python train.py --num_hidden_layers=13 --hidden_size=448 --num_attention_heads=10 --num_key_value_heads=5 --head_dim=64 --intermediate_size=1216 --vocab_size=8192 --hidden_act="swiglu" --norm="rmsnorm" --norm_place="pre" --norm_eps=1e-05 --positions="rope" --rope_theta=10000.0 --rope_fraction=1.0 --qk_norm=false --attn_scale=0.125 --bias="none" --tie_word_embeddings=false --parallel_block=false --init="normal" --init_std_qkv=0.0184 --init_std_o=0.00362 --init_std_up=0.0184 --init_std_down=0.00362 --optimizer="adamw" --learning_rate=0.000716 --lr_mult_qkv=0.4 --beta1=0.95 --beta2=0.98 --lr_head=0.00568 --max_grad_norm=1.0 --warmup_steps=268 --schedule="wsd" --decay_fraction=0.804 --decay_shape="linear" --final_lr_fraction=0.0 --batch_tokens=32768 --max_seq_len=1024 --doc_mask=true --z_loss=0.0001 --train_tokens=440200000 --max_steps=13434 --dataset="wikipedia_en"
Each number is 500 + 25 x the weight over its row's rms, rounded and kept within 0 to 999. Layers, rows and columns count from 0. Numbers have three digits each. The size before them is the row's rms in percent of the matrix's.

# up: layer 3 MLP up, 1216x448, rms 0.0361, rows 204-270, columns 256-319
# down: layer 3 MLP down (transposed), 1216x448, rms 0.0351, rows 204-270, columns 256-319
# gate: layer 3 MLP gate, 1216x448, rms 0.0375, rows 205-270, columns 256-319
up204 087:470458531500536489548479487495450527511546505506524422479464469469470555471489512452490538510497477534452524508514520502477455463506512465529527561473487496490493476502493524464457461512490504
down204 086:477491497507526507440471530474503512486524510542490486480523479542531530506537466485518440522539493475469472494495486539528469456520474498500505506536514515520487497488491495488458478495477453
gate205 106:522476512474508517472526498489507482489531501502508522464504511479481510503521505527553512565506474505491498514461523516505501505496461494516545541526499527516491510507469505520512451461470494
up205 106:454500513456512510488509531485503503502485492448515495494504422497546504474516477525540512486515475461473476527492492456445548554502485529499472509475515520474499526477536527481479467503522494
down205 108:512499535515503501510520479460460469478477478479472495479530452519541508475481469489531507497544494510483525499489530474458509502507523531519491498491470501514527556518529481527487492571529503
gate206 091:501490525512457499524479517499510541488431535504495538479555498492499523518510551478547523496466487450517546527489491471515511515466524524428508453500514581478463543492496496510492498526488486
up206 097:446484489490535496502508500481452497506506504469525495464528513480498525422481451491535494517495530511510520496509512533495512509501492476500546505462507514461491463501467524501514488501511445
down206 096:497496493484468483503504536524492421529526506478551503543509494536526522487488467473467508493487505498509504487508527498497522487518488494527510481537513485493471505544487475527555495479506512
gate207 089:515508492464496529524485496496570458544553527497447479496514494476485498512534500535513542481491456544473430475521502500528537519509520453489504502513518512473497480502453512509498558523473454
up207 090:521503479537511471545496480504482510489505520524466486501479509509524508501484529501523475486473501541509499534489516495463461519467530498487473499524510526506458472511481467484514488476489511
down207 093:469500433490497534530494514510547523470500496519516459497520513481461521479511510485500512497475472504481483517460489516520456547496504494509536484500539459491508506517527484527503505509511488
gate208 106:506515506472507508472558569477478465491525454504520488518519520506493504516486495502480474491488505483513500480480525471531500515488453478496498453488526459489541520499525501508506483483489475
up208 105:447499469456451494519491457532545522487469566464483536509448507489474505493498522509514557491496497464506524525489454508518470427540528530510491510476461513509461503501477535480501475490508530
down208 104:485540473466508508494489482591537515488512519490486536491479497504490530461507509525507549511502477489479515552506470504464490489532499525534518519520455507508481501519482496491491494509506542
gate209 095:523517474486540532479502472496521504496477505493513548508431529470512488508518507504487495468500526520482543522548483489516440517511457519494513461485506472517501480511478504516487514542496509
up209 101:525493523472544515534492486509501471454506513521500504498454507549486473467489473513546521500543548473468489531510495506500475490485510508551493543469548457483509501500506495514494539472516520
down209 099:506519520508496495488488479501480471525499521525504482505501458518512471485468509509508489483551493508469473513480498496471517504476549466506492512510524508488515544511535477492500522477494519
gate210 104:500486514433501484517510495491497501523478508459544512483508556498503507477524530474470492508546435527494524477495482514506499501478516478524459533493532522497507482484502518490493481492493471
up210 101:508559487518471491467508536498529523488534493513465508466509458476498586485487513470514531490469545508476578474488480532489496525527491508478546481516525461463458522525508496535483530506525520
down210 102:457531492476502507435498517488538519506490487532523506507514463476524509506480517549505511532486486508468506503474475488467487474503522499505494490527494502464513523545507511478522488524517527
gate211 112:472462509519504522485472466495448515469498506475468503488531485548455499513502520515531574496508508480518486536510499515480537542457501500527503509452460491532486517547518477491503497471494539
up211 123:447485545528494499515492471515502503541497510464459502460481458565438500477483545481532530469506507493497499537525494530509550511442486502531510509461470492509504480523545481477498481490504572
down211 112:519531476441471512500522509399549455492491507494507483508509493485554489474518490501485482482463491526529500536479494494517489486523490481494514479504535492502516464497479548452513504515514474
gate212 107:552496522477501499471497541498527501502501483513505493511493465472505511530499503524446506459506522501498524519489518491507568515474472511516504480499503446445509510486511518477511490471536476
up212 104:539484559458517460491509499495492522501497503482495490487514498502501491520518484490465520486548483469508526499468518520500520521508486489544510512518502482472500458509508495489488500507482444
down212 104:513502473509461516492501479536501476463516521525490453462505502470494454471514467528515513528481456507464482500463530514482479519504476538494493442489504536449501487525506469516476488478487475
gate213 091:557497482471517499527490526503507497505507500525479476468502469526504501551505487475446485506490439491514516462525494517524451541497499499519485496522498496490492539501519464474478526508521510
up213 089:493459468492467482471525527505502494493487521490482480508520525512506447513526525497515507509496475528484493531488561487483509488459470507543471473506499520498534472494498493494530448521513529
down213 089:517460566512481561481485508524499495510520524468512512492488492509497518467511567528517507468473488487546503507487495477494539505475484529547474539484530465464466480469498498485517493519421545
gate214 077:519515497498496510448469509509487471507531490522490533493494479523502493538487519494476510476479477502476514528502528513503505535468483500492528506498556535501501543562529504489536531482487512
up214 083:475482490490508492505478472508478508485498510444535503472509501481538491491540510544486509496519459536436487487513508496502499500527522485521531509517544475545515506455494529479514550449534481
down214 082:514482506499479524530485547542511546527502519509511538514495479506477498509506511450561555510554509511503456519511456487453511502456470480512466501511477499489478479530519476512503489512467534
gate215 082:497532538515470525465484514516486526472467493448493529525488526489525522520483547506503521513465519518493502471486482486514521455502529457483506542477544521530473491504504495484493545531434476
up215 082:494491537525484538508515490502510501516533469471465447502512478516495507516498532463512501512507520453512473448516524511521485448525528464473488503489483486476513472464491483497513496488505459
down215 086:526513511458480483489514468530517511482500524443536457498483497514513517496522509497515528493442542454499501499470505513477510513538537492520495556507537482493510497513510476489487531517471457
gate216 071:498496473474486549476488448520516541475528521481540488476457489471511506479540503533472493505487518437469500492497464452523608481484502505465497487473498510475469514550491531475546482495508506
up216 073:461499521517461479496495501512549508498507519516510484497496480523504501524556443509469519490480445512535459467495475488504518498499524518529459496481554500465510488490485503494507475478499488
down216 074:505516481511523514507503474470456499489547477513521457475521499478507464498521511455513491521506508539505476519493516510500522532493502488459481495533491506518508503562515512537501471512503520
gate217 087:507543497506498475519445477501491468491474490456513545487513503479509520473500471523521508525492475511496483528480498506517508509498518483454516468496526557514459521462442487524494543510427517
up217 098:530485511500474491462519491514540513504509520501475536513470535537479504520479504534513437472510495516505474507499548468515560516493508515537530500519481529536489499480543518517535458528548507
down217 093:493470466524487468493508502448460480531506485506475474492491507529473497478499500551526477454516485525524492531492532520501490470523539496539530493508490487500521478503476435445512459512499492
gate218 091:500499472502539487497488505532497460510516482485573500505504507495519480492552570485448523515471488528517436543488490496520523448497509470506483527534492508541498518530456538456488509429465506
up218 095:481506538525494469536482525510484486545501507490526463519549492516522492516502513468505501477451473521503497498531428545494503523474545514455478524480526506512528475462457524482495483463534461
down218 092:521497490550497492475486459385488548483461512504466519470500439529469489488464469516542474520530488507471519465477491470473486518518476489509524458482485482481501468489560483527497478525533473
gate219 098:493515488528490535517493535507465462490490499453533563501520475470553523483475498479488483468473466473493509529510486491532567510482498510478478483480518503523495568491462530494566517547466459
up219 101:541535476528519507480486507475489475467480512534534520467515535512460480516527490514516509515477493545520525507492531491518514520477504487483538488515538492442506490488497506510486492522554501
down219 100:512511457520520521498483508481481504469475495479531518489500527512491502479471490524445508531494528541545501523496511479499502498503494517472529502549511466494486550520476522538472513535489526
gate220 090:540509485551496541466516498523571495472512538478499529521497495525504506510517494527501497498509459506494477518495488460513493534502499506479481554520527511501483517521493499496537517545441487
up220 094:497494445484463476494495469519482496457490507464480562497504484467502522496481563538498478485521494449538514545502472487535484489533470496475534476480476522528534510456477491466502521534536501
down220 091:525501516508497446482492492533475463474485491516508516532515479488491527486534515494492516502501488467534470516478509497549511499520488521475541449494464536498519507509516536489446492493504551
gate221 110:500503491489510527503529547523489490465481477453487502501496480496519540488488513470484456504539497493469551508495512509520503484509510511495540514466536540492504524500487556526508533541519481
up221 110:480477548465482457554551560503522544538484494511477489525497494517538476483484487490493490504492474476523504491515511492457528499477490501510505513458554513564474481505499512514520515524522513
down221 111:522460498512506447525507483526488520481493492555514502566515503535538485481478490522475515497496513491507450496534512488479503477503496521534477512465516513500565505493504533512499492522540515
gate222 095:531483505516472492484484515488514536522467510516535521484518534544536530517503504490524522475518535521532518507487550462532515481517527504461496483516514484514452487535535497513502559472514500
up222 095:492534511473498496497509549491489523484435532530503513494487449488507530530454509454516474454486518502489569494492462513541489540506482515466495504448520516493490516512516511477544500508549517
down222 097:468526496482529474478518513492489472581504510496487485468533475486508556483523495462566531541530509488471536501540498506534533521458514538510512520493497449438516509490506521491521470503514469
gate223 088:535533502491475565480477505524516532497539512498494503461481477469495499490564463515452527541532524508504511464512505499495483506483499538520494505514555519523483502509528530457499519549470476
up223 085:497523565502517534511524491507500469555554515501487513511472486459507516490511477533513501522519501464493527484508499484509480486521497516526525479541521503542503499498510494488509500512520499
down223 088:487514549490530488511488503508490506509526530500510511533465516515508526515477527524482536461483485510512527525516517470560483497510497489480526508543487485489498552474477513516534480453519560
gate224 092:478515459521516485479474515491480465538521478466481524465502487506501508528444484472508527552530487546515462503512479518490535521501531467512461509437516532472557499546481527516483516531468495
up224 097:534475486485498550510522500525524475485476458505496460504480499502487462568502475463485533428472470522452491495547508450495543513516493518509467483495542507461519507494492509471550494490500489
down224 096:508486553518525493490528467502488514470516506513510490506491518507519495547492512508483498516550488544528492518453460511481522497505528551497528475510523511507495486468503538523467513492498543
gate225 107:491546505466504532511535503504490459502506520523488473500485571484440480494494496515469477525560498524516485469509437532482476421508535505507485530528504478507502457482497503467465496496493474
up225 105:476512476482489507474477511494490497514501530527509502551473551496493502504495493515522477539525502488528494494512483515483503467493509498501491518516514534511510523488502532499487486503487527
down225 104:482519534463481553494464494490557452535498506502496497480517528488486480492471498473495481528523512499503496491513447542479470475478532485469482540524510515498493487494494528475534462491496503
gate226 104:477511469538476482499489526494483521470488501548463529454518512440506530509525497500499513511489486500506524487424457541464469469501526498553507514480469551487492535511503487523499511476516486
up226 100:503484490448532521481475476509487475486486509442523490501515483512514519471464506522478486468500534489529498515492483475534512499489459482501443456465543514487532495520503538470520481532492556
down226 105:496538494441488509455481454493520483482481500473508476486524524476488541493497501484519510487511524505509503511474477496505520446502456479494456504487536518496544466483507539492529485521481552
gate227 098:510507490491468537482532506526455483473536489490550487497527508461521490502435487477485486501514511479510547508522495439528488558517510500509478511488468510455523534498464464489491475539494535
up227 099:497505464453541517485499496471483498481507529503440489504517503556489536561547517453467521521500430495511484464487507533497518507511522547494502491535511504510482479505525490499505506485528471
down227 098:488525461492534458475514577468514477495507517546478468495509521485482498513518537494489461517487452488513523439496511550500521514532490483532491505506515531525480501469531513506446458487497490
gate228 106:461493528517476491498451516488504536489455560497529495474482489531448530512490575522484513469477505434489487549504513505452490520525468459558507521511509493531447467503514540489541524495488482
up228 104:479459515477480513494525544479513471491460473520501504540464521464474478485527506485502480486487495518517486450499470485516483482473553511503525516539486476524536493507476492528489467500534493
down228 101:505502517536553512518486482533491505548524537494532490479521486521475560537510562497512513531507494465510504550488485526432505513533445475501506526556514523516472494489496558501536539504480472
gate229 100:534530533477518502481454460489531561487497521511492519488509547491531468524549470533444482506509473532508464505495527481487508484510473500508517502493498494474471509527503528458465453539475498
up229 099:486529508507509572500506481514495516507475491485453523492534463481499530499532502445485494485493466515522473520519478517511474519485535476497478515469517540507519513505453482511558500481470538
down229 099:482493481522532463525495502492516490461564522513494531502484507519477494425514496502497483483482534505462466477525506516519483503479485556505493501510478505494508558502543480522469484524495512
gate230 107:471501474489490510506443482508481482472511490478508496475529494478507511442480493504520484494515529508496491517509477489503527511514525507482474475505508527492493492477480507495504521505469483
up230 113:458478545490461497519497491494497501548446481482486486469474485507501498443538471530516504483530510489520465526483497511488568485480506532492496527523501506493502493490483494454483555439475505
down230 110:509499535517551499535535500535489503495511516553515479473527510475511523465511471528507532504504533435472443479514481496479461515505492501539518485533509500484445500516531505494474531479496501
gate231 081:488487495454482490541510470490557528529494529493424565525444505526511511495478504516509552462439499500522508479504498509505430523503491511501474492515531514506489511492531490516522523515484521
up231 087:457509499536535565535476518486459507526445508440512471462485488506498513487495484500510505486526477538530530466514471508480500499495511498491438535527488515534488486508538481508494498485518478
down231 083:492489521449473479521480472477556510470564532492462530518475495451497536498511507522489522472486511477495478495493493521532509492494496492460532484463554479487508501496481517490502505502520475
gate232 106:499514459463513534494474521501481507461474516472489522477479525485489503525480506522520476517515538498553495489487465474489468478524478508501464494511493486492500501524461504552509494534471484
up232 103:525498493503502541472500486515532468483539497517525526499494488464506518505555528486472528502508527486494524516479498497474516512462548487519527479503512518508506538494499531490524495516495548
down232 110:543501470493499503452503498616492441478534474513489542494501519489509509482546538508496505484528524521468513511464507474492539511471530487523515459522502497500500523482497497511491514508507530
gate233 138:482460520513528497518466480509491528514472504478459531472508503537432488483475491459568542516503519480498487503481520503405486502466484517528482520474448482513511486454548496496525469511495517
up233 122:469476519511503503512448507510502510510482472451461520467523498551467505470486493463548565533510505482499493526446524495403488523488496515517477509484466510512511506455536457492516488518517496
down233 101:505509475472461533481525521440523483506527528518539459540485503461525489510485502490447464504489502512501503506522478503583495502514498510460471509499534473484482488491468542498480510489486495
gate234 091:476516500473497489486507459487505547518514504508459521469465504470463483471537477487460502485522515485469503494468484482486490502520515502534496482514523501481546490512531514477492484495527537
up234 095:537493469532520526529496544492493448494471478498514519519510486496536509510481515497524479494492506514541500483479516521525502498503482485468489476469478487491489501500466483492514524526472490
down234 094:528507511530532520494466474532505491506457500489501538514500473505461541479458526466547534508521489511497512508484481542480497487461511449515466498438447482485508478525472446516529532532496494
gate235 100:513502532525499454501497474468494514486512487531535528459499491481501524505488480524480508472475519466523469502477465524541545469468509516523576496477508516529498538500504561551550463500514481
up235 086:527461530527483471521512464491546511518544509519513466491464515517477473464485505539478481440503494493520477500485508547519508497488520466513501524490461507526531463534534508512499466496534468
down235 100:508501455513473512502493495484538495488524507496459477520507524495535461498559499511508501511538481508527506459476501551486463517475517484502480505559485488484520465479535495497477454483523453
gate236 097:475485515520501521480490539464440504463489494495500515476514498509500523534481507531496518494495482491475507460504469496498477524489521519502509471513508500530491512496495533525476503551532505
up236 095:442482524551487491555525520469479517503473491483459496486487481502509508495468515497541513499499489462503487506488467550511482493482481488510505508508482490551507455511498486494500487546514521
down236 100:464532483493494499557526513432516487461493503473466505510506476489503482471496495478509505491483466505543489540486532535516488511508515496495492502466509507554502456533482531456529493506529509
gate237 082:501500499500473478530479555506485535499478495507525491517500539508486511502461510529479513499484524496494542508515541515522489498512537508534537488493513472481484525512489516520508510547515472
up237 092:488497493501504526492495529505532494464463457495476506504495437503477452479535518458527498512504534498519468467481493504460500497525491539532523449540463484498544477504483500483523462528471505
down237 090:509482505473470460499527498509494560517514506471492516515487526524505561560455485477483484468503508525488545492491498497508500500520442491504459534506529494527492538506491479530470500465496461
gate238 092:498545542477474463511470485486496477467527495501558507520518504508497529536508490540498476501534486542525489493528477487522480470473492523493482470468502557530458533530494463521456503497483526
up238 092:459521515527454463517503473521491490519499487486483511496508504537519532546471520506480446480468487484496455519459493530489476477501542554510504533506517521495452537503502511503458503483487513
down238 092:470477532496490453501547515502534468497449511484453497488524492517472521501487508513512519488505518464485526505509487469485499481511516508478508505499492448514523459532477546477517506461550526
gate239 103:506502527466499469470546552487527474537438479524477483495469497521492486496539476493520521457479492500471491499537485496509462505525465518481487497467567471456474461502490471526499511488499486
up239 105:480480512521497467519479507503508524539493510505476472500520516534532558476538509564508508497490523550532464492527463491478473454531481494477516503482515485503500484498495479512472522489498483
down239 102:507495497516506482496506520452470512566510514505517480508547499506505472512549524524526523488506498503501457487520520512490465495524451527480461500452557515493499520520488479528491547485459510
gate240 105:484529516482516483478551521515550526509464446516493514506517470514526512516501461481522507492504542520506559499513466484508494484514510527442503466475530538467498499525474512504524499553496519
up240 103:488482501520492522521491539531496495492422475535444501441481490486479453511516490469529508510467504499482557498484507536530482468482486488494537532517476461503491506512504477482474458514460486
down240 102:502531512510473528495534510469524500476443534533487512479457484480524519547531506466559497502441500547479547496537502463483506480484506491505509449503467504487483471490458483498546484484502509
gate241 097:536502535511487470504449458497480458471524522477499495500486478466526490478529472511479523526503457501530531459516501492482484511474503501486567501525515489512546510462519472504502444490450524
up241 098:464489488499501468523443474508514539489543498497526500528529535485482512506519508508509506507492495493486471516536511500454535460485530469501498537530506535542489514459481534480516494501485491
down241 098:476486519471485491435554541513554511559517497509512505505478503485469528511458514521492502477518539481488424520510482528505468467510525499529512508497504530462522483530528548468520481524513506
gate242 106:492521502478507518522501498504486514484491477509511502516538489480519481446535504518483542478514532481560534516466453461502510521507460537492460479488491528510511478518512521530504475491535512
up242 106:472497524512506476528557532492474479569494497477544543470455507516496492512544472441516443544533506473501522518490545552487514498494503451521547507539522484498448532502474517546477475481473489
down242 104:477514529480489504469520490527530501530483476472560544532464500476551492486506491475480487464514524539455492517503539534486508443502461425463499511520456504495499510488516489526512468500497519
gate243 105:504496500566482494521489433498508535498531512413488493479535478484512544506523510504509512490499477507478482524491496522478493482522540494509498519521485548495497491477498509478499464479489466
up243 108:507514488488467487497463499498511495532479460505453494501510470466437511472500518492466494517482463508529505518498467516527494496530496525488468511508442551475518516489485500497519529520523496
down243 107:471519494448513530517491521478479467527512450547487507538484493499481481520491503507460550501465520513540517502541511495529509528495491458493520479509493507474508552493506492533457528506487526
gate244 097:511498468492491545478449475511460503457486502471525518478549523507524522493462522492476504518500524504515552505519436464509477502489495509510486462498494577459484545483492523496474511515482496
up244 108:507505464488479547504485497507525512458516492487516413502525466526490492568519502439502535542513509544493512500484516522493507474500465531491496532510552529527527491484519497476549475520498497
down244 103:485497492531508540479479499462503504491502496478537425464501458500502487535526481468526524532474473505529523495471503577495503478526474513484511511508500530497504478501492513468532476479502498
gate245 091:496482508479493477512574525491491504538494556533515494478510433508459451525486482534515479494502539520544483498497473484511493517530501493492509510461474507533509511478538475444523503465528531
up245 094:498492468476475469467524507511515500472461514548498523502481471529463474497517538499444486493521519497498519541457525493513525489507488480491534474469511502477465529470529503531502497519500497
down245 096:491533467556522520472497479505482513476520533497515531490478506521482498493459497460459533522547481485474511529479503490468485496507487493505502508525518520465525473476477479477492470533515476
gate246 094:441502509516545503506473530515446518511470463477501485486542491478575487507488509518486507490463501483539476511492497468525557482472469487474449499481445549516517487541509481498548478448436526
up246 092:440496499472467489523535489512501531538455498504477506482480451513515516504478472505510486513471508487560483528479565475525470472546468470526471503493482542494479495526497513508537510505482524
down246 094:482481534514523481501542495490464490522526539526477465475541465493505499513480532503478510503501515503490486494466498496511482500529487490507512484485517509499505521472508512519506503510499531
gate247 098:484513525538470527540491505493441531534468500521548528483545509502479510499507493508492492521469498476490514540489468499471467476520476495530483496501533481508494487484509475474466505467487483
up247 102:477499486500518478477497496519555466466525484460522506481497512478492486458536519543535551476498490507469493501474539475478528488477499478459487482478503532484534495509478526524475512499486508
down247 102:516509504451463500493491487553563428486534488473507463490506494505525477514524523512467533500515491463457466440484516511474473485481483504464479483514546476472519504506492529512483532529485475
gate248 102:504536523469550548469486524502516530481571466513505446460473511528490512536512482480498504501557542527512540453516484520495462561512525495506520492521513489450486477479498498497503496511465487
up248 095:506460478469537480503525520493516509539528497524512464498487497511480495485531479506512494489535549487538495444513472534521526512518508486486530534514489474487509456496513455492444521505489501
down248 103:506485479468534472528542520438535485566513516492498477521471491480501506495483490505489508466520498501534527466492496477519501493513500498514505529511474512484514480490488489460475519496497488
gate249 103:501539527514504528450480489514518495502526477515485497487490503471495497523449515554496499526493521545535510464468492490475508473533510508493427492517468520514504563467531507481541483515460508
up249 101:499500482493501510513531517551478528492492520458528520547524489504509488485499493453507533484516485445464516549524533507533487512493495491489518493481526518473481482484443488499496510525502520
down249 104:513524463485471500502505511549468513481519501486518530489501535514491487495513472509505489472560518500449512539536517525529507503472492478489557497467528509492502425477473496532490527488520485
gate250 100:487479466490490529481466521505453515456472503494494524483539466499495551484495528473501513503502512457519506523499479538483518498512442484484505482487499509475536521553487513473519521529444467
up250 108:541492455511463456518490499514511498502521513491490519496485499488493517508513483489466506497462484467575493480477476531492530472452518537550483518461509518508494523532496513562527531511502482
down250 102:545473469477472451486498495462530463490530533498492512486520475490513544517527499500462503500488458478563460475481500542467544449491518499535502535481523503480480520542508535535562509497457463
gate251 119:480518492521449547480503452506466496493489483468512536492495500502538543511476504499524498453483516509512526488500491476495488538500508476490487478522510540487482524451495507480503545531507479
up251 118:507511523525517508507504548498438482460491500525514483524497507477482494531510469506559490506531442483454483484512519446552523524514497496513498501512457465516499527522504514491480528491506518
down251 125:494543529550482511498511498484447486500498492534505514498473491480512535545488513496524482519534461501462498456488499487521514517516503494463490487475473490463503549507522517502496547517503491
gate252 109:500534460522489502497509478470497476496523516494485586485511500487515512526452482507542507499499522514482482535507520464521532535510495495479538512526461513507527494481505470558510490562490518
up252 103:488491495451507524496442530514481528451510459470497489481498491479501528482499544507468481469481487448500527497502496466521491527523501488493527461455529483457484534474531545519506504513508503
down252 110:478506484425485474497449496507506521509516475427485517483495521524487514496489480484474503477499523498513521479512492475509523494483561486497493492484462507509512553496531536537510494533550483
gate253 092:546497535465515498494503539492473522503508527491453497548539572500528511507503457459514484503520484540515517539526475513469482491512500502548511518528490492510516489501502477538468491516506498
up253 091:493494530511525492494491485507485501521541526477497519534520560523501467550513465445488479549522458556534451512471491498454490526486514493496505572519497527498479499471441459518533482472464504
down253 094:507535521489494506482516517511516512509549508517494538526534547513485429494506471490456501478471492492507508496528499492469521532494508501496524530519514515475480497512484476559506495475470535
gate254 076:499461463557475509484520438509499493511537527464522482430490509522492526505497522525478480483507491502477462482485541537493467471499533517502477527514467534486499523465528524497512487461517521
up254 083:500479522535475538494474505463517475465515536517576501494534526522500495545441503508495493457527489487490483528465531504514526523525520509456486505489508514485470505506500523470507561473500503
down254 084:502475501517508506489481478493567513513499481535493484526499495539456471459522525536441533494502493471520510544492485487471496485469513494478480530503558549508500493511453482465510493551503560
gate255 115:499467495542474488496478451521490503501527520506512500460529493485508542503464497573507505540499503520483487522538504481504526549520494468472450551491489505522523525512472516457533546533501467
up255 119:523462491509474474501483479528528511521504513513480513446503507483473539497505477530526518524493486511484490522519490484504504533504550479520502518483452507525514499502493495457516531551499492
down255 115:488482504525484498500502460544491483515553497563473539493482464462508488485515487532500471529492486521481451519530483510494511497515499513513478507502461477533506486495441497439519507525508487
gate256 094:505496478469491480518555526488486433482518495512452470489476440457469523517467502527471536470514552469526482495477505513459496504489467506493515446542541494516523508480493492474514492488533500
up256 094:461495545532496506519518514505491496522476511528503490513492475515498512551462494489493452518496455481493501499425484476530469505513500508503483518476521534474459537448531483499489477529502472
down256 095:488485484500495478535496543498499501512475505523493501486506465518536513540520478481545468507519479524469528517490500521481475477519492470543524526485533541491484492490538481482498493498477491
gate257 090:543463525485477509396512535512505494498492521482476498526470536517476517499523490547469487518491478490471493516487502513496482456513501456538477513478507465535532468473496494530472476545454466
up257 092:473475498463528447531530516505510529463469536558514491541475494521484462505466540501466486503570508507542505479477492524512474513543475501539506495514496533469560519487544495487466449510551491
down257 094:474497511522521545522506499576542513505492512511520498533522497484510493476468521463519520516519474511556514491508467496513482513492490522532526496540492543507418494486516532511497495475511510
gate258 094:509499530491513514515528512481515478480501510506548497519528509507508497506489510455482506500493468523560491528477473500508503504499476516501509468536489445482532498496490526486534475474490526
up258 093:530487554509552498501519474477515488520526476523519487555543479511469474532520510499519470510479486537547458486511492535499431509491487509483507492556447497484516469480510472487521488478502521
down258 099:515474535508509529503522499483506489531496492526520489531519458499492470512524490460492489510494471492532496482517475505486489527474460533511512520546498465469510504480492494489524505456477545
gate259 101:498491484514505510470506491516507517489460489483468544498491498438500483483520462488533512476490482514510476506536514497520489502471554493496509519489460539501484515508462514528497511504477509
up259 104:528504547518499519502471511496507511501495515526476506483549535495502515504470460485501502520515515539564496494490494512485472460522526485507500482492467531514525545490526504503493478492504460
down259 102:518461495488534492475542510533513516464491497500494541535506495488495505509533462481506537489468460505477502506515492492523488520477546519510502492476484496510511455510483490480551482477516471
gate260 118:522479533513543480454499488503514522515514493531478480465520483489496478544437500508567505496530523459472488505569518514470498457539440513498507460520502454535492493493481546479530539505481461
up260 120:483604505439459509469533543499499472483481535463532554530492493536462494466509486487474485493500489542529530516469471491517481517491537504533499524542497511497481487482525480523504479536515509
down260 114:479573502485501497499532519586484485480515512479503514488495470521488506473549490493505492490493505534510482522453472479509489534465510515522514510547482500471482511503527482532486487515508505
gate261 105:557502523495526487484479462492486484511514495483505541478509526518498474480516478488531517546521450473468514486494500503534558495476474466517470456481528480511488496531500523481493562518509477
up261 104:520479533487577505516537561496520502499480498471514506513530443514515500508520489461495538505475491520505536544490502486484526551516500496462503462476512472513486536457497526451532515504507490
down261 106:536439545479582483551530530497483521467495508517486501506554493513452527499535438481499549456501490494484514536470535472474470497497481465518503491485483487451542503492492518481530488543522488
gate262 085:523465471511488490460522471513512515488560494516508466497526528500513454526489485513501523511545465485502480519508515487530527531515474493501516491473519550512524507493478505469479468525513464
up262 086:521509461525490504519490504506496517500521510470480517497529511467519492503493485494553485520498483468490470510519481503453489459541517492529475495530444495477479502495499497497460515532468484
down262 090:500517483485534490538510508498507503510575510473463518493468484477514464476560490504513471447508502484490506492478533502494512483478475480533523462499465492445500529531475504513466513521459488
gate263 082:566471434491499514477488515493543497535474498500452494473496520481515462516510509510462565501482491521493476515461523498482558507486502489506454499511508461522476494520488534469498511487533492
up263 081:511494469483467512486544504481515447490526515502469477490459529529464482494472460527504534509543505490559509459494512478481498427550483505529478464549503467515504444505504488494499490499511489
down263 086:504480465489483478452519483472520471474507503507477434477509499477475487534511465496460536547475510495469459484504526494469562505507525499495481474503488472514481497503450496498527514537515491
gate264 160:524505470481487494483472515497510441490557494505509520492490528469520489501495524508469553509539492500477492496506471486499480491507492484489492493530497502522526494501465513524511511489460497
up264 157:486443509487521471506530471500475548495500531480497514523507502549483557501509465495479494544490482509528487507527518509494452501518508537513503500474500523492506523497561516505487500532524505
down264 149:531494467469506478480482506470497453480545487518504488495476530466497501493506502499486525531528468528460517476470481492492489483511498498495504493525502516530534489521482506547505492497491481
gate265 114:535504470471473536468470516503492467483507498512511522469526466459496550503481518534531542538498532508512535532503469476490479492524475504502485482512499494473519516479467489479521512510460476
up265 118:500505488507497465539513485491477508467527542493520535489514495531497506521501460496467513489493494482516489495474488508544504487486544523519536493489518539509493540511529560520488518502489520
down265 111:541505460484506489453499525429470482465515512528516531468516485485492518497506493537514539550496513478517501502493474501500493476495489511507523479505502505482496545521477529467498519537476462
gate266 124:492496469460499477496496518508479541451483504470515514501528450458535588519494496552531507519484503497527526496506500487473451478537478488497489477492548503465518511495531576439541497537524486
up266 127:486474503465496441539524511504529536507496493491508472546490463520527526494503500540500493523465498481501506474490494508486482484533473494485487463503530499476499474480531524473523464517536492
down266 124:500508523549487532525516503492526446546532510531472488522471510537471419479520498481482497480523476501453492509512512520514532537461511512494484514496489482507503474523472432554488499467489501
gate267 088:491475491490487514479484512509480469487442491502486487478507517515498461419525480472517466484503515488460532478482487495506507504477486509503521488511531483527536492512496539496507492471498517
up267 091:498521482560497483477466481532498532510478473514488496514503509508514544535505456516517478534516503494512495531515486486485478471490528505503500493521488476506462478467487509479512469526490498
down267 092:522532484528466508467545479484482512501499494490485473511486490472469484518449527507522439500495495487510520454501513484498494475518484513484501499509565502492475517485522477500453526486443492
gate268 097:499466490509532477511501502505463524493485516487519530495496500496526479483487475500544471482457469517506525459452560494543540501519485522454520488509489520471543520452526500481457476502502488
up268 099:485540520512502506474453495514472538519478523498485490497514528525503492482501513492488503525492472473484516530472495508494460521484522479493530489493529513500502496484493565511499523531509480
down268 102:527491475519505513514481522487495504494508501512523513471514527519482541527477481499509506497465480504514511516526477507487520523495516515546522504493498489538474494524508538470552519555502501
gate269 110:472474534522472494473475455520548484514530455531500503539507539495471472525471499507493493531528462499512511462530516508495462463500530512473501516520509525494453515513487520506466473528534522
up269 111:523511495509491481489477575518508473507467492476473499483545503508528489542553490431501469535480454519515509477454497501499492497501494505497501557473574480490463490506493494487461494528491489
down269 111:508521488526511527489515498456513571516505529492501501509484486481481509524501495505528499481464472461511531478515471517513533492488488532565473474485497473463467477540496558507503517519507498
gate270 088:535494502486505513467495488483463529471480510521512506468510514497484503543527499488518511473480504467574490506477503513544519504481485545530509484450478504539516534520485487505498483521506497
up270 075:448465545507503494520544502486514507504508468475535475524529473544487547524538552445513493465508494490531454533488526523487518534476478515528503532475513502500540461487517485470522525461527501
down270 081:409525492476521533499523532462508488507521483485519497524516502523493506541534491496521519452512498513528487536514510482524478503489470529509510514506504472488544432481490518489471496471557504